config = dict(
    hidden_size=160,
    num_attention_heads=10,
    num_key_value_heads=10,
    intermediate_size=512,
    vocab_size=4096,
    norm_eps=1e-05,
    rope_theta=10000.0,
    qk_norm=False,
    parallel_block=True,
    learning_rate=0.00633,
    lr_mult_o=0.812,
    batch_tokens=32768,
    max_steps=4215,
    dataset='wikipedia_en',
)
Each number is 500 + 25 x the weight over its row's rms, rounded and kept within 0 to 999. Layers, rows and columns count from 0. Numbers have three digits each. The size before them is the row's rms in percent of the matrix's.

# layer 7 MLP down (transposed), 512x160, rms 0.212, rows 235-275, columns 0-79
085:519519484481515534486525510471472478482520495494482500491487468476464493470511492490498506511494504477495495495521491489518495489488527437524482506459523499479468497550537506498509543480485497512500511509480487509525497455504493527464423485
110:458513484498500470490526489518511519478504531523478479524476552500479514499536500484521511535540517456488548524500477510471459500484522507508467492511491480471548493520481483497495565462556497493458516498520489447527516535478484498487464473
090:441574475475494522502466530489488537491476530454502502481498512487522494514492524543483499477503501528507491541477454463507501517534509466483527552464493504497515493534533492519526545567459521472534510528519475518471528527476554450491494535
096:512541454495519521501523502495502520505508490517536511481522506536522502507465489516516464509482501451505507502453462504544489497510546477495506472491518461467486481569508505504500556496529518492463497509505454490486480525509510495487521483
091:522556514459501440505511535511473500475480522519508538487542446458509518459493496483483490533491527484508480534486496488497516540502497523540500568526476462497498485487468490523487503478495495522518495488491488467546511499512525529510501505
101:512518485505450487510482471475537533514526503489474531490494471489540546489510498477486472528494479504487475479520486491550473496496485528467559483491503514482525480508495518491514498473503538550489531473477508482468536527517511510477488516
088:516484516496492531496485492499500502436469518498464499504514488492538488500529498475496464521518501512489548503500534506513496525498525488545519520508500497517478490453453464481507470479503485478461539511500501519507499490535473532455550529
091:480465511517523472504489542497501529506506506476543535501474477476493540514507545515510538521485507505513499483478499458483572464472505477473451552516523546493513468493483502449532503483523525488458500506491469487508547505451493487503459549
100:540501507515504504511545457514550503486505496514465512532492479515496476508488475521453505477522538523517516525485460501495532500524457508540507505465530497480508521556505497545529468501516493488503495491500537473509464503514424465553492498
096:492471448476466492512457521516499511492507538463438501462513497516506519482496554481545508518517492498523512492509512486516585480525512515579499481484482471486503497461503470491509491483497504508480508503487508505484495490471493531509498478
099:522474459519505484486467462550514494501485498470502467538493477493493491488480499483513499523524517501506469494491510493478510535498518455499490521520485475491506493562452534429478524469462507509531514518487545466491519468502548474494523521
111:540509505547500471502501524496480514481512463506551503521525461533494481494503492472558563484483487493495490517423454548496542523516528526490485481515493472493528516502511474554509475524504534511468506505543467490508512470463469505468465515
091:512479489497539502491490454528520537503504490533484508491493476472507449531561459505525491542496507485476494499442516491513455525478434483537467467506521479534499512519515499515494486519477530490480501549517476512521520492534506477479540492
100:539489493526465425495491507494544492484550489513477519528563512536501490523472531523458497489488453493470486451517465517480515475485504507504501509498485515497506473530511463513474516482512468492529475512505548491526503536486496517454497516
118:498526494489461498520494518512502506484495527507499486501442501466505455536501512475495489518503472503503477492482507524445499469457502540476526511482509492481455549497479467477488499509502541506515493485536516492504508438501501488495485558
105:489495494482439471528502442456526514478446525467514534505500510510463497510498510501454461521512521493481530512483494530496530505478524498505496506531501470488509462505519491488488492481534508495511510471438517512473505520507522494484527469
103:534456458523507522492488509492513505538472483488498510479554523486503509540499521505491491501505491519491499449498495512499545522468485478498501516515469534461473521533517497460460505480462507562495482485527511524495582490530520493500490493
106:518508482494518487495478523488535490560481498471521501493499528467527467527500493538503480517498516453487475475499497429483446483510507536505520527493503490496550520494545445498468489515475496487496473525505454510508519521491468482505478448
093:501554482451462482504518507483478501501485504506499479535486490476525493493492468481502484500494502455556458522493518527432485492496530508503501509461486507468487502481532483497520458484486502528449479518496462460492440498538490510493530532
089:456544526505504516499532524484537511485500475501529506508502562477468479501528527482507509510486512469506509501502501536511493480444497484538498548475480474487510520494528501530487473502487538428520512516523503532524474501445497449550478484
107:508525507531465524522504542544517500479451518484489528509510511474481529505493503481457490501471520490470502490493494536560531522526447494495514495494498526510479499505491514495478517494494459512512472467484480478495512499524489517506485461
099:511512501483542484509501527501451499539538498477414517539516513518491481488512501508514523503504483519492471487474509492481547545525471508480502500519506495531472517496497534482507497484494496497516547496498496553483518496491521544454490487
103:517513502495470475494530517506505433496488515521504530486484523494506509459525550498504496506471483513495513470488498475495473481473537502496548544545459484502506568497487492532515537488523512501538473532501464500522436500466503483511483488
110:524503534490472512470500476518473496448504486508469501507492482480529529523477507494508513497506509559482479494501485505530521519526466450482481510506518503552507508496457502536489496556488527492507496518520538452458527442502529488513488484
104:472458538478471502499510465496485513483502502502466505504495499511500508482468533498487495454537507491546491546466498547512532531530503462476448478495495562486517458512502507511501498525505488495515523514495504488502505497483470493476518547
106:516534522565507505518506516528489498498515488529495497463481507469488504507519529484483476501482543485500493511475554524443497533504530499482501469508457519456525501471456481521501542462537539557458520504481469470474483521560472487501508499
090:475502516500528516518550475508520510492477541481496530553504520496493525510525518455487476475500459540491489520475503471475572465497530500536488484443505518465459515540513527498470475521502493527475496502492445470484528484504530511500501514
095:525514471508471511514448508501467518456482514497492487519476518516558468496496476483489504473520451507538441459473482516505484513517495541519531482498507497461498499517467487473529504498467495489543490473491508502512492502516516536510494487
096:527520496542529504508509503528521496539526475496500510532533511528483477490487478515462459526504493501525467503495539551508541515530483494508490548474534498532498471463513492459539532533479516482506516506492484544498454471485522482480460500
094:469505530448535550545491481513515532508499487503495465450453494491501502493498506502495506503485513541524539509523516545550555507519519448485556510507494522494487435517511476504492520521531509481518515512481523463518510507499522486498460474
090:478490529498487484506494458511547519526469491487472485512488508499507485511466503504502523549465479480456470480521531517488533534528458533514562517498511512503484481555499493478480487457477485497498478482480506507510483539467501475507502498
087:528498501509486468481453539510527477537489502498511498450473486562526494539528506513484500468504501496519475514495539488515481531490504490515475519473437516490509514517487482479493496464509498517466485512482453519550479544478499516506491471
092:514491522533509573545476482503522525541512542499489490489460486489484515515484482500496506493461486513507525503468514528496525439530480493593502488517519520487480500505484503498527520487501484489529494517489543533464503469473478522514480515
116:512477498540457504486519469460483530538478512518476468484497505541519517520468515488543485502494465508505509527515490470513467506500507497516471526499491500518511484516515453504529521438480537508431531547495466554470538523506492539529475510
103:480475536499501493490497469497524563542479488521500479489487522470477528505464495527499503511490498498491481480500533507497501494453541505524484504513527528508498489486493495555511483499513496477473508524427515512497489456530487506508505538
095:546490492508509506492492506496511500483502500503509470482498546486472495518500528465501498537493472534495507510510473495502525499513514450510509479515510513525507531486497488534543492528494485494502513520471495532518552485467502491453531474
098:504505512498525472500519491534460516512497482524496527503493521478473445520514519499537504504489512506520457524492513511492489507495486485502451466469508556490500539510516499513511500489502470477524517484523475477533458537459482517515493469
102:492486503533484487514518480454506486478481534516531486474506466489530494498503498516501481510470507529545488535428522489492410541487513492509485480497506484487511484488502508478474513491505479457523559482502499501499506473480479510505486507
110:535554522535505502473505529506507492446512505501441489524516449532454517537475522503498533517484513488495463495484540521492528496486472491507521544497537501485466509507522498531540465525497529507530498489512495484524500509532511494474467475
099:455520468503512506464480515421505525451481532454509504526536469492506494504483490513492516510538464488502486505500534475509450528480507491520527487538511496487522507474532488493514520533496495504473492465527486482471498517499474508495522460
105:510486481485471474514462514540470493508525462514480498512503515503520491531462480501525527443462520518490522518491512477493503517527509464534477528508516466490442498552530510472519472494454461517497538489520505488525517480557547506482494523
# layer 7 MLP up, 512x160, rms 0.266, rows 236-275, columns 0-79
106:495488540443528540508503459492491529488537506482523474546446506505509536481518521496550492519496507489499530471520504461489473505500493552516492514461529482547488487472483475484488498522519501527476484488460492450530511506536510486516492519
090:529445485540517529475499491472515447519493477543482470507518528483481545524499523503542461491502479461493526563490509510529494513501482500504474490503538495483549478533474501515503499515518522517433506521485526461485443541491490504504486495
098:528470487523499476486507487461470512491506487491551532495494493481518520501518480464520536536519568480511446475524485460518467494548435522542482488479492478534537489478471530483483481492490540457488500473499539514441497521494510527480512531
093:476519480522458503519509512537509511519491480478470500490547485480511483495493490488514487493518559492541473479522528537500484437498486512488498467462509495486466451496496502492475488458478460490483483542516536478495481489539537510499497516
096:482494488506524477537520524497470499471492510493477443494519475519505520485500510492514506525501490497494451488470460462473491498528540504498481474467471483498482467553503500529508510493524500511496498513503507525479474548486525502474512488
086:483481501497517502499524478558492494523504484520479575554521512516535533494509483533539508500460498440489502461549527451448530508471519475488565535493489479486502503512505479514516510482477500510510473488490439496463483525505511478499483519
096:463541491484491527509539472472485506515502514478447479535528489496508482482473473505441476470533528470485530523456502479467528488544475524472464503471513472523477494477459502462485473477459486472475441470489496455504513490549509510475468558
095:485490541466513501428532484490512512523517501538520478449497511494503489499474520530536503491494504488515490458541523522508552510512491518461475503510462481548498494530488527486507492499486487547493488476468487523478500463445469479463469514
102:519511515517521459443505490531420482522515518478513511502440490501503516508518488456472507507500581478499522508476487517482537500522455535512515495530520480495470532465508520489492524489470434491484495533520487527492522482501551485475486540
096:470486491523505527520523469520487526504484486541512522493527484520480507522488482463467559538535494495482536518505478496478455497487516537535500486482524543486503484482476496500492510466515497495506492497496521508529475528469502523497547493
098:465493532463533510493501539532507523531523575520548516535507490479499480496522528472535543470478491471502530496514475491520545497510465489483495493490466516499498505548466504489482497516521536542490492500485519490513509505520517492507475513
096:467515465518487508457482463504464503489497495546508517532478500535490541508491488490484487473486507499526506465520510502486507514536540459469487544451474457536499454471515507477499562503497495475534492503481519517493488495509496496479475462
098:475478480488546486512519475507535462520471509515480513482518515503491507472503521494529502514509517505457517539527484542483541520491546495486547508494479443493520505461494489488481517551483491489445530491490482507518493507489528448510545496
113:493507456498494490473498509528528520551477548533458469534506517497514520464496439532487517526453475512496521486507511502528503501487503531462546479529507517549532512541506478429508517512490462494489466516520503491521476449517501483481514533
109:479515468460490527476478508463524500479510506521529510554490482508474502515537497481505533536521479476453496504585463499493501490485497471479458516492514504470468479486523566499513516489521456522491483513496482519513485506462518505537487560
099:506473523524490515505519517512534483472529491529504482479522509504469482460490478483488522509499518515460481519513497541506511473537479459527463521496547473544529510465486520447477480537468462496538491483503514476489519511524504490479509523
099:504451460483509529476528514489479476493460557509504514474472426444523500493510494510512518488525442558516487532485490476478489483521454478534518526456530537482460500508551471482499489511547477456479485537489497448496509524518483521499489541
096:510500499466527468496491522497517488485496524511529449503479515447515557501454456503514496551538482457517518578483498538538512521503477496506505516486477502509503479503493506482498463475486506506487526503542557551454457491505464532487489558
100:491501467502489524488493473507495488489505528500533506505465533524480514465485430540493523493492523510481496499456502479495528494497500528475488492459482550550484497488501465500531530468481513440478540509499505519449475518486487486501488512
104:524526513531495553483473491525499509500439492501484498496486466511512509497508491476483484481480480509533517521469483470540524497520487519502518534518453508549512538487466480488522492492489497481504488467500466517510493535513495440488531476
101:510502495471515520491499480470476534470485496527518512501500527492486488523515493450499514497523466533531508504506518477542539520524463500453486503560549483542463489451480468487486514495493500483452545503487517462454467497502509467442516467
100:571452497521493515477480498518524526505470474491509494442518540497492445525534535456522497532533515500532511515536503542507495511512505488526496513532519510520492542504525533515471507511486477498484505462484494457485491517490518487477454505
117:488479480547454492531476472530502478550480505509504536497471514514477507506488516497522497516502565511484469457510495462540510493528512471516511507540526502521495483538511531486495526512512514490508460509475495497462489518476502460552487516
107:494471476491456538526499534498495485535477519512442487534489477505525527502499526502478500499499540500458502520482530514512508504510466443496469515469505491499526530566497494483525497525516475503473475476502485441507465463487515515507467461
100:516505466500537487495506530496491515493512509499533520510514489513493479477521507501516544493498554546495520479511460453521498533453505478469516514468438533478536466453532535459499466502517478488506443500517492504477489454506512517528485529
099:494484532517524492483528534548518485520479478545497491498521485468544492505497479472543485448503482519497507495495493474528534527531479468519501498489464476508473499488468506499481576503530491497505498499454521502500519499567508484508546515
095:516466490503520506496509470497523494484509528553489511506506446475513499498469538542463526494503505520475535489506511450499508527455497499504546511492505480473470516509485458484479516490514474491460492506493494475526482507479494564498492531
094:503519478516471528471531473483470506511494527485490508484508503486456512513412485475516488499481551451481537523520502500525540485491531573472498495510462475498503555521486496494532504500541490487487510519490502497475490538509496495468468486
100:497472468533479549460533534529485532537481468510519519494510496553451515464485508471508455536536469495511508505470468466482471459504483502473494490553499492497524498493491510492517522515494448500515515502493505486523479518523534513525524489
092:496506499506496522495546463483486506507520506494545504542465445489537506509488509456513459452489503526550527485524545500526504563505496509520506470452467539473482500493505505486526473529502489477536469523537509445486465463487524483495508512
098:498521508512508514440519513501491532483495456469503512517503511426459508483498491514481492493487531541495496549541482499514541467504514494518513491473495490536491475485508486506509549500493513467501495452534540480446464479474538497476459536
098:480445494533516514479495492508525516490514503500506493456512549499527485490518524462474477467474501507472441518498495497553506528513440520523479487535528499510457538522523463532511444499510494464478493507506475484471490536557487503492495477
107:541530509502439536499519517528464502524478509466497527495521469547517510449482485496531576461469492495520499517508491493501486533507513523478558492520520488517514486508499453501514480508524507515480481506495502483496561481440494530513497481
103:504485524550526470459512555516521482528466520461518493473488517469510418541463519491486502440481524504518448489507528510475482498484494507511477501529529488529456508479465485492529446489481467477526489484482500505466502497471525550464479506
093:459459499518480520517527509472518446501527481482507468479454498520470477482524539516507504525478486488464499481514519485489472469513496465478537473477503518520496460522523475481511534516517429528502488511494497520477470486521538508503511470
101:481506495527506467482494480533475467506465509491473454475495518524466504535557512541445500459486497534482478546471477536490509497526505485452547517507507471542478440522500507543532503487508478509484437501457473493470482475487531483507483487
099:485489448495524531513474533521525465479518477547487459493477463520516456448521508474472477556465490501457491505519467480502534542490505479508427500528534493522466479485503496523508472542473468466498484490514511523504485474479509498492487505
103:478521509501504519450484447476508499488504564513488481425503483476477443459496488507466521498465530524509466521495486499509514503502525483449519506470476505488477456478509529499504441500483486483499491480496493458515476489508517495454493505
099:494503489508443510490481524509523529464471496562504496528455515493531484506507453527488517458518488506506470499491517497533491499489506482501492509522517486541516494486468476502500524482479483474497525489492507493509482490530549504503515477
104:503519446517520495503475485507516491473490464494534480513514485535488550518501479433492510475476475520505508503488513487514504523526440528519477545532533518488489498522476462496520502520500487494488504508500503478501500511552544537441491487